config.yaml
num_hidden_layers: 9
hidden_size: 96
num_attention_heads: 3
num_key_value_heads: 3
head_dim: 32
intermediate_size: 384
vocab_size: 1043
hidden_act: "gelu"
norm: "layernorm"
norm_place: "pre"
norm_eps: 1e-05
positions: "learned"
qk_norm: false
attn_scale: 0.177
bias: "all"
tie_word_embeddings: true
parallel_block: false
extras: ["capped logits"]
init: "normal"
init_std_qkv: 0.0529
init_std_o: 0.0657
init_std_up: 0.0758
init_std_down: 0.0758
optimizer: "soap_variant"
learning_rate: 0.00499
weight_decay: 0.0
lr_head: 0.0148
max_grad_norm: 2.0
warmup_steps: 200
schedule: "wsd"
decay_fraction: 1.0
decay_shape: "pow"
final_lr_fraction: 0.1
batch_tokens: [16384, 32768, 49152]
max_seq_len: 1024
doc_mask: true
train_tokens: 146900000
max_steps: 4634
dataset: "wikipedia_en"
Each number is 500 + 50 x the weight over its row's rms, rounded and kept within 0 to 999. Layers, rows and columns count from 0. Numbers have three digits each. The size before them is the row's rms in percent of the matrix's.

# down: layer 6 MLP down (transposed), 384x96, rms 0.0759, rows 115-243, columns 48-95
# up: layer 6 MLP up, 384x96, rms 0.0754, rows 116-243, columns 48-95
down115 091:470563518517434672579465496471480425456580559547590543547578527545494482538527530381445443468450453547499576580555524485463456583474546528486502
up116 101:544467535566500536610460500544448480420488520466414456461501495504421496467446474420484491588582502464582511431516474452482516529538525420518505
down116 099:458559446528509563596433529566581518462429455480524610460583540544541542523464582551573454531483440465485533434508524601518430392576509492392507
up117 096:459525393492529583551507472499402534595536495547507568487504479448649448499460464468515500433484454519587504543534498560541452531490506497517512
down117 108:473512471494503541579579552508536435424456488418556446600667579416467454488472487612591483551506541492578477465551569550465452529449553450465552
up118 108:539556508498456510484449498532554444512597467431468511490521481554588528471548522492532431501521465455494505542504454525518453445425534496561536
down118 113:412449398507536514460544455497602478509476538544411515544596523510442444476486467503431512528491490445463442461484459533511535490586479484480481
up119 089:472463542558557475483522460611522496601479459366437492485503479558446522434483554433550539433520457493565454493482496503545493448478486509539515
down119 098:493490398462498520422527477484493485477564489519564495489578450538561448608446507553476460538501490542524503495508562532592476502558467486469508
up120 100:455513426483471440438535543393433533534539484450465621403390467470516518486547524475456491554594513502455516554500524580529546440471562492457496
down120 101:474495558449482578559646456558525448447537539481486469553517512403382549512519553455578564476495509473496455424472542510555451555609472535437506
up121 096:558487432542531526564490526427537465558472482574535601511462489418584566472488471480372405454497511494523485561590486516496539504540503441530502
down121 103:519478464579540537509535403513495430607432545447461516426607432520394523566491487441452549485507416491439442464477450473530489522565483519466525
up122 100:488528529504468524532535542426447520457521502471537541498532472492620526464494503487385459454471493528503433555591563560439543431521467494549546
down122 096:525501521425537531484492458622542482531473456517513499517535415510529417422479547550561514565543439464503611443512505486483454538471462477474401
up123 101:451565517566531515516448526488501502469527399534494466443464515524434544488513571401360503542548514440452449628483443613468490518423539491496476
down123 089:601531479429514518426532508497424520532384498481476554494436526473497493489482401610484545467499538555537444450627429467497558605511520454469483
up124 104:541577455434529503526435471508487448484506431483437546492605515599528539509545530437494568440421519575506482528486451486520557501433513522398487
down124 101:438575501524505529398440541516566531409542490529569456504547530522627490336446521447503530552512416542515522501490553497492476529476458574525488
up125 088:440427463536597412493481540503440501523532390501528520506570545525415555499525503512502472487509484558457439527503442487521468493637561481390533
down125 093:481530517487471545528474566474600527555591445499502457468413572534472510542537551532472572548471405451439497447434629436498416580480479482469474
up126 111:454455486488485519489381512544512353418413480438516464466492620508517452468453477532498455571471477519515496449510502356519464549478564478406551
down126 110:505478547520478559475498475429521528521460576534492514648523535474477497434588515531557516499506560540391491505439546422544474511477434516531474
up127 100:445572465469542480568563377509497593553524533463458519433548448408557445510482492468455511630476568486530484514442496566408489555480487490426488
down127 098:428556548508530513412473492451539479523496505517643455414527539411423477502470467494488492502521415512530533438456514479586511464474478485494483
up128 099:555477457430419531546530457502448527505490525537516572441450464570550566446462451396445428598444634443587449496453543502523530451482536443508504
down128 092:495493480528521486570456525488568474413507527477487435499538509548494534567523490497440476522520438535477374486571519501456378507438468619483485
up129 095:502538470502514509445410476395472532519541538506513468601464475544491468547471434448417497627640509498592386435486464435530519511504533507511495
down129 097:572509506493449622505462536532560433505476445498537511510471617497523505423521502514534431471489419538506378486453510455507531579515512511471450
up130 099:622571461471529463391493517467504436484473454621511555528540493526497545467443505469432522522523459475564537490598479542427567590548511532518520
down130 103:551498537488466501479467486545426602529626568355527492431520525453448570435462490537496558506533516524499454457509486454537515542533470503507471
up131 104:528493528507517474570510522552585497496478502455529495490458525547541461412490519462400528580443595524526518428532511484493521502385543494466543
down131 103:484493440436389462447485507544520448520491497439567437565430536485637521423511436553499471526517474402525403482448437498538481544508479436552564
up132 099:548549476524586576484478452453501508533479480601534536438454547520494493504523556491437460600582543527559546535512445485486618556484498559409493
down132 111:472447598500492607478502619494539523473480477464467467552444495511506523564579563406523432453490584543556438409450568498486439566434441551501394
up133 108:526531501444489536438559550523542486515502472527474477531453515424412466384448539563499578545514500400583430460486418498393522552534534473486478
down133 089:545481556470461461453567490519518524491476467479459488494522518449505542399530447500453482487571563513564493514480450491427453474472415526439536
up134 099:435506447454473530481443626469403492572450422499442576499537487551561443468476588434478481502429512398522527472505514455494433464478500478568462
down134 103:540428425463500451565485508497507452480533531607368452506516570453552585367571472517507551491508464488439521450477476543447516479511439433482523
up135 092:544592457566508474579461513416414584478436476422470436551435459404559504574496477521505489553495513467539549537507521509520533513554429504530573
down135 092:436544478496560466418483533503499445535541574510550530483568574496398451467469570480565448512594477442575496518507440499440554482438552457511501
up136 103:472573501539432445438499483567492496455520555476512604512491509571508422603410370564498489498580572469469550477509536437510522481473455504478443
down136 111:577508454512485467648588556544402480529478512573541476517553427513521572481500540429470518496521516546528552495509598491490586494535523495555512
up137 102:509522436477456556558516506549460466440504528438569521397569443455580530576607455481499439507365524503533600532465490525462432458567511472489530
down137 092:546499452506486544451504515476480471498565542594475463565504498513469541567528484577535511471579460525481535546592522598475547534479612537423506
up138 096:433482489498594571433562467527499576575505472444545536500545487556536450490531549475417496388494431419437515573488549502520497559487556475531519
down138 102:574471457604522463454575543460594481515455428632515496600485456563458550471475428533476465531536474559492380454437418533549505518489452489424561
up139 105:514496342523612525446469447499506436452440478544426516601539481558493471503483589475474494510586410538484570514477486485507479635470530553508572
down139 098:555469502503366474472474366444473477504538493487492520471455484518506499564519652544467438573479609480499433504571499501439591546451464471556469
up140 095:592436471488523506507573491479485495520556375506475502491530517453404462522491453464470447515549403411516453426451511548457602406536531519583620
down140 090:468428488540487570513495474442470457545528468476511514428500467478557556490407499557486506547586543509414485464471462430570570497436543616441480
up141 088:585492488495554506518495494427544503584472473449502517529396430535430454508470594604474603473491528565451462542452483530449515467510494596479573
down141 099:535563426506514500457369415553489560423472506490561443437567567441547529531491429508580554420533509504474595396502487527447361531549508468545491
up142 092:482622505439444524577474579523518439467434459474551509485470463531376413513491458481465487536526491484505464563594439553553578432458596544500525
down142 097:485392436545544516473589505420505602496576561493575527446507529506502420452458488493520401430514546485602580497454434489526514584621572535605464
up143 093:521476470564547546432477475508447365518566474519502541586514572604547519464473521483446579523522553542550400522537482391495562491525512434536511
down143 098:493464527464463474519503630518530432410503578493440443422518543460528494539503497570562495397521445536449592473449521597482439529474560532443491
up144 097:450485405530479488450582491504419528456590581486438514501537455515531513529534467505524635488438485515640435476626405449480467522536433457486498
down144 088:573530638463510542534517539499536464547471423492521418513461501571444520464551505490444424455465502539462520499393513443488485392498582529509591
up145 108:497467468498562468518472527480427534403441518509529506388437549522463516462462458558473451495425506534568542523569529455468551515450496645466488
down145 100:529517472475520471514369463416530539508544493467476485504484498497543569493545431496419495449503445443437453500513468471620565498536426430533486
up146 102:531435506501582463520342489527394475623539488464478529398418541469536553541498516470500491586560485574504491468540522467469441452514514534498524
down146 102:507366467488560485502518449482443469567494462501599530497449465416492561475482523535478528493489483505460568440482464608607545469423389466502537
up147 106:449525455464422458467474472554440474447459425480531494536442478500431455563528498567540470503445411408503384525509452483519516449587555535614496
down147 101:499526532564587468497567469618572542450505545585491452496389478530589491500491511505436477438406496511492538407600470466459488529523464470477521
up148 108:486611479400537535492448508581444579529545425498453406461486576553533544521521449510448516485502488415508487548572593496443487530539492450453451
down148 117:509591511478453470537577504544532504504540522456500491504443547478499462512455492496529521475437542445532520570524589489542478471426497488508499
up149 097:449450424545456597500491491523490512536586417479474472529481505490587601508482566456495474587513433542530448522522448554447454416490486555431537
down149 102:565471632497481506459480557520539597478490554436534518481525516480524429407536433506494492510528407507530511428561440473589500565530491442444458
up150 097:503523590519543460486513507541536517519593536514489426489443544561531480455457531483425475441513553376453515584630501473406348501522511513434564
down150 098:531575555445491492483458534507443609478429491408555563528533469551601481461480505455493571528478479516412521502462545441577551413458576504520497
up151 094:526483357419501461540590604521531500477497437414553576454493421509522513509456533477522493478460432500527521531548538587494550459470443554540451
down151 101:553537559456395454511455454490475459417446526512511547619491480519496512459485467522487470498478503529500497491475440419564461473555471473415544
up152 095:502466549546564530488529569464502403532542510518384493487501526508409464446511478498467475549437520548585571528447474390485629508497517611466469
down152 094:405543511558465467474642482513502559443456479528504431516461469546475550572520569529515572507495464582497463438490522459499550506470422519533512
up153 115:557486464550536510496536526544491482502567509540434484488453409489622500489494488490373439458541526471501557528611527543478551552524497528408459
down153 113:503423467454532536473558445520439512499500438504564556530539431452593504560481471440506408483462420469575470570586465536459536495556627562562516
up154 104:569524619550548439570523462552505504563503516473443560562532509541549411492483575522427481479396534521630468586499576546561538479573493468453519
down154 093:558480515505510498461455536447419527421543469515490450455461456440491485512502403527597551587507480410500446427443548558507585376450553463543523
up155 103:624488480505502489495482466564464495542507563493491529530470413551514462492619456467409418494496513438433473448456507509484493524533616419534510
down155 102:522481393571538419504513558422490501498501510462560418493595557562603521500512566578490471430446533413425448615437498499502428532552495558403566
up156 098:444580455514539539514476457495549525491514491448430456487514555470411415521483486471488489532461435592431516529456520515494461499555615518470500
down156 098:467431581534499575457502428517514484455464487461538533588522413623485523494455560404459471487484493431587505443482510528538491472518580542518444
up157 091:530455530531500422492470613496466356510497393521424514522528562490545514427538529548489492613467496476522437650488503408538549475484497507420507
down157 104:486466404547505520530400520476465369467489551513392430507605517495443522560504441502445519486486504519539487485533498493458461521413554510475569
up158 100:538478451430529461497419535461521400468471485421481474501473488515500520588525554587384438485381531562532476526592475563493506575567540539580548
down158 111:514542565484449475417397500480577538480491497488516533576473512456479557474428515471545515410469496623459460374472544451457467393489530476509456
up159 098:507553497514470645430484520461507450521466483465462479508468536517523501485516521505463452435466471502541528588496499435478419448614493413501570
down159 098:479482541450542381487509491526486541469478541506578491482457468465459544472452599581563427556527441586555547445389493453472519526533561481520555
up160 105:524506545522504467466444598513559506453494516448506468450483495486413444567617398518529560434486554549503444550505480579523536465501466504500507
down160 107:549534508437464540511531488482545492334497539541452490516497583497517510522548574460568513504406530534437464521481579494507514459413428448461502
up161 109:451484483477547549498477514557520590467488409487467516563512408518562555563523453485484433516536509492570470528570443550509551489504445628439494
down161 108:509524475568494590565623564461583477514509484427464537479498600489481546473383567555490438477428471481419494512570497544507501522415455602486464
up162 099:532521491508508511520527633449503511379617494474521577474573440522479485542488455477497445378498537495530526524558463496540455445449555476640436
down162 100:543411502528536489562538468530443510587491451510492456533531541382511470518538506431591521505471503519449500574503430446518515602482438526501500
up163 102:465475475548535559493478522570432606556477399534516499579510493543438411451540508560386547524506559416447553453480459450456539550443488423533417
down163 110:444498470526566494507511600607441486418439393491495513578509512414520506569486497533465478418414490559522522563577555496453499586395457552512417
up164 110:528524475539475424512453569518530354575485530458459428484437511554414572524533458572503441431465508515496533514508451603461487476527503601438455
down164 103:579535548477418510433484547522560425584461513512602487495449461406504521484530603390497472542528559577510477404516483519454585505435617490530513
up165 110:542558611501447392482467480463496520465474512446508461530452505419510499505432505412514481573536539540527466466488516478457583568509544570531610
down165 105:451526534447521484494494537525518552600460504560575456483472507596505543448486578487494640482348469394541549546505534513558467507518534490474403
up166 113:478427431527487484486554540564496453478605440680364613516507511504431466534521504419535508487510507520522513569550454462504472475458519494542593
down166 106:529436620509617483527501573519555528494575513555506419491480489481603513453497455484501581533510546414550520491569595512578520410438426538535491
up167 104:526569554507580558467470587584534534489519459470504544430435523496485602447462494445455576478564467582499497564475572580442462525456522562550512
down167 099:532392452516517550619524540541470513487535484466480529496594507524529384422498472497515479477472485550499516466509516520504589530602492504460462
up168 111:526519596528404559456509598475459533483431519480466535551578545538434371527560485515494435533483467520557505524544459475497494437569506468405556
down168 107:524573426471539500612525546526549478376491546507482422477592510488525575510513512495394539510507465486481503438516420491449481343463528507493538
up169 102:457486558478524438431518465474554458432517475501473467523524429493392474471457475528465483541393589489518502537562397574485459449544605515577463
down169 105:573545456533529472505521484540454524516458467516598587452454577553454478556557466524496540423509393465474494446529558425531447543497545590456437
up170 090:509528546538491466463461532566432542517460450580452572546564458541571585438531525556514664539488504450520478519502492524488540475467386511479516
down170 094:465519539474446570462558468429452437550521599511543497529517437378558521439479397543575406418498508569603505500494549495522486457443454496566551
up171 102:488594444478545447459547459579463512556566443625486492509505553534489470516449523478529530402528462529506486516535444445457521579493524445531547
down171 095:454478581527455551523560483472492454424418516495563554413463456435452613484549502565495465590486507413440448507538525619535538447563555445572615
up172 094:388517564562426502510520501503502514481410466471558554577439580486434485462491379517508489514579521478552450613475514533506548472456531524482526
down172 106:491489472522517541517527572531623492558567526528431459555476373552401496446574561549511600511410513507554541488547457482510490511492548494502596
up173 094:461391569551492481496410406499420469502496513469502490478463527523561416509431471389498459523485473459523555492585539488498392533564550527450513
down173 098:449474536474514487505450575447516460482567485466439537518454505412558589466458389517424450448570502543511446534548460463507424514424539511605480
up174 098:597506403551487565522473585515483465431524482559527487468510453602477523460440552587445495501514527461486454512485495489455458496405510632484519
down174 097:511472536548461566442587564517487479517480371519513445482572530498481467647499475494506514421586543491541505392566522522523486503579533484492546
up175 102:489457468480440521626496400549493520475444518545418532565546475547526419360493500537495529497499427573545524568460490447485534479558531554515555
down175 106:512505545453528523496479470526420513387527530564513453562561439524486447457545513615517440539499554564455448510518446453498539544568465500416588
up176 110:491471455532492445514443515524433534537475514423515502524494521482463485420501477474518548565451482451541524626506410557518557520565490448481486
down176 094:534550450451525425534440514439540486528501580450462437463459582596500487511480481635441499461468586526517379571585523560516538419468498505476458
up177 101:466571446443451457513562542517489438443439525569423521560465443512478575504486482564495470470514403585544513540516491549565512513571517472477529
down177 097:475526500474462518611518536428516467451528497542525478460515498596566462502529439504451498496570540534459553471434449462451478519553532476535479
up178 097:396549537465522598588477533483450477552535468487448443492430530548477606538476550478492424537508419542489553453470376465524449525514512487549502
down178 090:435463519509463592468473420511492502520487462584529418554593498530534425517616479500562512510470468544612461503530599521575473524580522448502513
up179 099:482499519445475569461618536524524499479478560494456470513440505532439481555477460435492541410492587465545517559408612529436509506572445477473618
down179 100:467450488512541497580394466482515497577493427462600509490510557475585522472531490514474505470571517487552515399459522491476525557508464487506573
up180 100:446503463424506450449508556475519457478458465374494539571520565629513480510566442572464459469512522533523536507568450632535557432521464447449521
down180 103:580401489604522557448521478427531470638506531512494501460493537517425466544439532504490505459538501441520428481474447453506450505454496557531511
up181 095:516514428523566526496579502530536481466474454541504486493517529487553445530522470394456530479514551541535528487541543528393542462429479467457506
down181 096:533450525491566510443407543483531533581487518419446502561532538520418529470442584482500428495495540526593519433540399495543525513538514485532434
up182 102:328473483529445473503570513564478433477483527519484564564444527560624457534465396500545518464474542497515448529474600478571493466376516519511553
down182 088:536566554527557476396521491455525513532487483507517498460478572583511598557491532501490440504503478407468538485465578598403529561459557519467497
up183 097:515471502464506537525452418514515582426555534381481491452521555563452444527496469560495509528464477558560554477579444595496526602393562500421473
down183 084:506500553541482456495475511482467483531563455565527498538436545556461474455570467541475490376507501507559416572474477389520518527588512536586473
up184 106:495536504461590446408483493553418500489478391477501488517589456472520473519530436531468530553478450543519456498468506491443448511554523536586479
down184 120:496411539522470499538570440493526563546572540546516531509459549552460429417511519450563549449508588522530525546515547532487489488484455490450423
up185 091:473501459448571490485518497478454501559543530524410437392475537552530441524475599475464557552495527448529387461509567595518543384431535517491516
down185 097:453427556571522487467561522419487458504540512466517428583468471546542434596441462417509423479531473490459458557481441479439483455505418519448495
up186 096:486570454448495434533516581562510561364423452453504427433485505475433491566446537489424430521538458575659525497580551452574578599492521570502550
down186 100:505444439517465456501543415466489477461575533494391437486593498522485658548475442503453567545482493473466500541495451450541497449563508470462510
up187 102:450408393565535495559461537545449510571502595587497612484465432447508480459458465469449507479492534506509500556523537493446523535580592491413480
down187 100:492534604450463546454378473419563451538471600501504493520424562508476552470501470501568547444582559537445471444486454491507459552478507589500354
up188 099:500532415542477534473497431553407471496433463440477573520503507537541516460465517424500503523525469491516490454485581467455548512515508479384588
down188 101:398404525433495555447519565505526475429526505525503521553523522421420459492518502630488508535440487491518578514557492536565555477567477430579548
up189 097:506573506493437507641514498534517366394469467488593453446572423567582500539531457456493498516500557545509470491433449482508503457595595478457478
down189 097:553538453518581560463451387542450509544539497533490522439511568477476463496465492465428536500506439474490502500502420494470498531411472453585537
up190 099:466448425529592520448508568595534577435591531512443491543493509566576620445489529576493540471509522550491512543597509483507529460451334489552556
down190 110:473483564428456455544574531480510501470485506523527563446535477475422518470562466519511486523530488562392535425472504491504468572568481544565493
up191 092:494536538491500545474405443524431480503452463533531482528604498517529437527500518420624454515478533462537570466514587407442441538480482446572513
down191 092:534478502615446559474501552481483439416467496488462529490522455502484511558537475517452515450538542471439554569562448472589527488506458475538460
up192 103:456518520576454512442546509581456509471525460521535591518508517562458422500509511478440553437418432520615497539448481503530509488547434564523503
down192 104:515519441512517463535473396423539404508428506550409523438558552607467533584482594454524579411508500560515490508543465452544451511481459452465525
up193 106:422521426395572515471404504449574490620432496460524565530455568591471524465392535513436513554503463458442527459538538529482530460480583508525435
down193 105:508457557523521422537551567482459486488495535543558485436434502504465486491525497379498444490514420453445537599480466447553484531512584460475529
up194 101:580425398463549562463533477545461458455532474446416557475558545465476493512499565492559439515608478496542555511446450578533497434554502494411528
down194 089:486470517529480486565473516502545564501442468466509387501487502529507490428532495485468519563446493472552513563523483531493487508496511544547505
up195 106:484455468532463518468484564510504445444424553533540542458443537442524471467500497613448401488488450482457426586468591466390549378598477542520509
down195 104:491535508477523557451500447487530468525500460463431479455466542477512564497530463415559582460551534467573555424548487557600521556532478591466460
up196 100:514532571582554510558483486484393534497529418467496549548557455577572525439531494545530507505517490450610481390459482460442510512523506451497472
down196 105:543552594453492473533435460480481560390516548418449455469450497458469602434490506464503452503509576532460506537507498547556521533475455433440438
up197 105:497423473569488493485473488527483454589496541454537549505562523463489471455464448535405514529485541403522457527445488426525501553513482435540604
down197 109:511531481343565497501490536522498561474534517542636489577552452490575501523612439462510526449544526414419480480451508527512494469395491506539501
up198 103:527563486506545538532462460463548532385487483435500565496602591497492577578377459462415445517494530499520522499553526512520489460551569497570437
down198 102:507434474410543436528567541520472466555499518603487406510515455531492484491571479535534617558490486516473486500507521495523415487557494496475552
up199 107:666529464550523444524502506460574494493419469545495503610544454571587506457481441502466395465428493496506493482475478446454470549533597461555473
down199 107:492514528554463518481447536547415507462583513490518533500544484394505521549485491559437541423480406470500551480497463583482470525529496613495464
up200 094:519543512538370469470454553501502426608519437547494561528521431471497409495585484545517490436488546581549567535443472435410498562513527534567476
down200 090:499454515492518504602594495446465468479451585450558451445487480474521488533539497555537507355385451390510557538584477539510436496493448537453521
up201 098:488609419494497469462487482536486412472508376509460518511487529397460592513394527443499517446530540485490466487524532512537507511436527542510562
down201 095:524535551506426426476456522642521512584534500480475563469515488554537519488418492469460478497464474505505482592407475469502557512630482486533512
up202 098:470512500469556501497512548541385542456396479519514557524484477506414481467493506581450393472408457494510581477541513475486500538519475442488572
down202 104:452535511450544482477505474470512460477434492482527487505498463489425535451532510575518507496517636548428486596548557473546539489455474500550542
up203 094:519490528447439388451472420534522438528524466569485521522576488495521466516495388508506565606614601555534544462545456535581498455491462548436450
down203 085:473511485426444516457513567432521476412484516458525543375510437585474495438408495469517444597515429411482479551464552488530530578365593467502513
up204 101:441580529533507679459465435472533487582520504423517541499473491544447493462434473416505552530561469475499515526468387436517497446558547485526492
down204 112:508566463502418431381511512529477527568478430581506518442442526511466490476488525553597552502528521493471466440537510514474508550518491543429466
up205 092:486443520532435531453514401529464409624547586573526574493473565553481442436567535555509474502429447577488520522452537501496487490549561514463478
down205 092:524572458425461542489567426477472537423413598587543528445620511494604521576541537512449499450536523478520479453483535424513515441453511477472444
up206 099:408470412496551524498554497482449482537497438505463513399551525485459565433467555497413462504518514526484580558534466495455526544550510502415457
down206 112:514468601412530479421577490521486489345483425513483515489592494444522493481478619509500526459496495438422585523599454594487470525596531549482479
up207 111:530452491467473548510514500483460493569494499437571506452441511428662473522474510573428422508440541558507508581492511450434506403452588535458468
down207 103:444511530585564454590559538521519509411468535480543495584424542525487513547451553520446368519441525475459448510439554436445483563448536483521465
up208 107:506605484539543483574529513475566493512446502507460428562477477439483419501609523452415471493485525453460462535459478558394620442470488470494508
down208 102:470456530526509468609452460506477511487499479524451436544409459553446485542471393470550552515451499550513527421505568464619406640417486507511563
up209 091:445518457512465519485467549439560527552431516416591485548584599575551410534561489494472559456453470571534465489484446495458566548468575428459484
down209 092:495455575526456535494506522442569504459564440646575535485447518389533531510541457586514559483514520453467537464568561497562488475447516509511497
up210 098:524592445554452455419502496482456474476575535501476546525537480489472517488471436455460512593568442394519418489529504546546542512485446485520433
down210 098:465420439426432462466471428417452492580499502461457433509486524464487508520494479495498484506501534529478442407465526472493459487488573466436565
up211 089:457454482562507556574465482602371485622562468444535538488540578569434446469501514465534547521423481571541547494591449458513460488474418514480518
down211 085:535492581501493482500472483534478510492524451522538493429569522503536549481558507560496413481516469512451515419482438468408441467547541531428510
up212 092:444525532579447556548564545593514518482445503532489483483543431509469468558480474370490532506574513437474532515522484474482483586607567582490612
down212 093:562558483532473469477457569449524566487503529442504534469520485505520491606491502435490537430462401442529553468467618467556478467530496455472529
up213 110:477435494559553531439543598492432518503551521398470574394506588553459435465502579398550519565520531580467502493479509529510541493491550471532493
down213 093:513469435490497534540584411481492604453487468463508502446539483457429506578441484515480426496521447502488508508534447486473524541585505487395505
up214 096:460436486464465487493598632578580429518464457416469373473465508500524492498489505553472510537547483470603480524534470454488513461576477496604497
down214 093:468497485571521555573567485480507532450573497461525556539491403478391484483514532558428541475553554531383450547440465510486476562485482534475492
up215 111:558561625523429442484436542555428498524456446485474573485468450557485526506441453558486595420491526541444521562608526518521445524580456465502486
down215 100:439485466542450502542473429376572500484484469446543587495412539541528548465607489493484518510480562560508472518456490510555512489392520545491482
up216 099:483578421504454526494558532467408453470572430573482500519451534493498435548500534454479504627516475466585474547391513493520514426524486551516501
down216 103:549449467570575443571451453469553534498489455485491482473493514524576529483554458510546595479496491458440526463501588535518483509499478484521441
up217 092:583567433545549464476466502476465524497473508515513527526521499528461488492506611521417368471469514561440476509520452469570507511419545367488575
down217 092:435484479514519513425497516501506458528500440510453629517463431433579477437500419401521525401483488475466535534468506549490558489459443523590607
up218 092:544546477509451538552457542541452501407459510578467498508514461519561518500499414493535528484521542469525485533513467475429487546426518426547519
down218 090:526483605530453527588562467511620484599558501444530470532500483504519497650550513515482470518438489574453504480433518438487491584532445432448392
up219 103:483617422553556527555538506548484545590539468571477492518518521563579468520485480490510458443554479483455643445539454493464449557513520470524567
down219 103:498505529399526373447475416475446575412546470505522471405426463477563534504526471483551476554408460559464538527510498527590627496503577487560410
up220 103:513462501524515569405517482456558546585534515540593574548565512607538459422435465523504566423539459464467555528526402455544560557477540522491495
down220 095:486468485470501427484551535468515549465452633593476406484447567561452523497432488469539498517515499450535401426495649439471572480480568436474445
up221 102:461532532556594528533401445415467507596517435420522515490501594426453522534421524473480409500519478474493559552419511496483467525467542492497571
down221 116:558551504595456563491579461506412488498529447447363447491572510462539485435550462485479536528545453421497456436431617474525485526561511504463452
up222 087:504468582485469519463569465534488455486484436450546527408487573554576444545507444556535485491507475491567426465602521402446484403447435494490451
down222 094:549572532531530444595475525560503526510491474514494536500493451409484483463623570384534585486561469462474476457451611480522488574431578556547547
up223 105:484495551494508385492495494516484545467563475438449494486466453570534580489475505405436558567410582472616484502560560513437446526524515569565564
down223 104:452506368520468461474573467459500399571571550466491500473466471534505372504556460503566491576526466462450414506521572560487541542482460484544534
up224 098:444496465514480574479443469597507533538469495491507415549571429411533499456401543505498504425467487511564507493557520474448597484547450548459538
down224 116:527517544444514469507486525480473418463511537564515593571518393524433534567520355472478455505519532576480481443406509570496404464451520561568489
up225 097:434481483474484599532484488576467476551414485374554563588434557494489481455501513468464556555512526523502494400474565489469453425494492570421494
down225 085:525512498490487379431534488443407525540442452568511432503426500558549478528526526525518459485482500540517555549549532535464575538538490534581488
up226 090:468450494497546479526449466550560495525495464526515519625535551528459513554487530470456499435566560427557518438541422503388573485622519528473528
down226 087:380540522418400537443565510529508498571481457476471457476478422473555408511549458552552490386514451526466550492477448491576504513409435481474445
up227 103:526522436587489558583449540552546418546480515448514461504473469564539381483544570437427482492575455439588442498537478496504533512388468416541626
down227 104:475487443503486515531424494553490507552478500520503591475480502440540555415547437521462568508551542551494471451516482551485433490536506603484431
up228 099:418572452473460549509462510547415454548489487490536463445492517509497532492389394558457545481499433501528561493478597531467512449467586479521557
down228 086:465519608470445554526558584505481499467508465449414482539576425463409537512533432521416458563521438465446495523497531552506545569454531566541565
up229 105:473542493556508558501488415458478513499557504521572506505443510508522410492490525472421487486433501548447517506488458462415594426544581558608604
down229 110:347478599437401585505576450536473567491434479468551561589514476535481411513509545494553580483562521463499470515519407495441426465450513382502517
up230 102:488475480456531429418514476547473401538468497454570494383439461503443485530448590570431463485469531438497534481587513529522606490504525620517459
down230 101:481548523547475536564479465626599654468459477517511453498514444488548466592425483499532550483501465440545513447531503498464455395473463495502512
up231 095:521618489536423449442489509427558493461528476550494600475515529503554560467487538469508533566500467431483584567517541523441448522510522538435550
down231 090:512492519496543532522514508481474547372544454542520444555467477570465459557472549500425537414490453393508506489494429505502474445454463480587595
up232 109:534491453417588501536394455507417554515549395414457453559395486520508512517508443495520472435502506597518407466484472501508516537542537480485436
down232 105:519533504605442542573448523558518496466531563455508444423537507442479523590508495521521487503482467425519577482581593485532576470493629576502483
up233 107:520473379492509547457523562447418421460543516637415506491511508476499514607489478578503490482527466476532547552519498572447586486575414558569521
down233 091:475565512452519499510484460501552458487504500493470458532444552481446468495445572454543551605484473467433416535458532518467451581496489565490410
up234 101:530542407493531479471447490529594559537479491434441493551433386536413531432516545566530528516529505577506495489519482489512517566522546475537570
down234 096:514538472421513467545466601485486437559558470508470485476459549489576455589508597444436555523449479560473486517551487477478559455411384491528464
up235 107:416518530549531460502499587483580565452506508442395507459506535485528405497466517500421573377579485472435536516592498500557550492492513515480545
down235 111:539460477598566467437559445476548420476460534495525487532560537417481475434568459516555520501560459623494520570600470521504476452463534477433448
up236 097:541489529596523477528517559452492488478423528477333559626459534524487452481484493509533512542535622446507535535544533585503516408418486475446472
down236 090:480482552441474511432497506430451496513543503613539622516555480474489507471441439621529435440431505495496489470430430463559472459526618463530630
up237 099:334527545541514445420568467529441475517563520467639490549475471535509389444451576558496515484545487521472545480532513547514423453558596518540471
down237 089:494586606540500558452424499478532612608475463511482571465522433488556624505574496452513518501461429502438511447509530461518511595440454525559485
up238 097:520504438570532531455551500489397474450528488511460488435411594533589466567450493481409576584549514501462637514572475496514537469515440463419519
down238 108:532494537517538378529489493508451439572510517521457464454532546457445508435532540595465505497548487460510557539407525440452592493495479528512530
up239 116:435452450549525568491481460541551388447459515532439503522588517501538541521457472541385482512413469510554504498603491543462495488481518443558516
down239 108:423387459502554502496479550451448427470515486490463523473443432477455560503480588536515636457531456537457481596550568524507595523481524422473516
up240 089:471483522463502470521568505517503507569420488593548461483389497483480548480390540576436430447498447451574498565523558424472566553588562557462570
down240 099:505550495611444529458460527530510509511524512505405535513513402449472472398562461440473540549507557474480531524437408441543476488437474424439464
up241 097:476542508490509472466504504516498522427511549504451530551430552506488491433428552525458505477482486616491433489559479548504441545573538471509437
down241 105:510499490500551572483496479429510452453545596531524529481592508524438466620493548535474553564532529436499519511564492540446517445386449487485473
up242 100:553478470513401554548478491495474467561543532545539428528467482432492469471549573536467482429487588572570459493467505523550489562485537494613566
down242 110:459526518578529465479493465514536551545576489502616463510506453454526422462461454522437494494483446401536426513487374505513556514541502514539385
up243 113:480497490557464557473509485416414594484505528456448537572615488515466480432545454512557434551486487505581469502431548469479519508502528507502518
down243 113:485512455451506427462551608492460527551508558504416557507578547556522452487473522484485516456506466559506561367574480416562406527481497430518493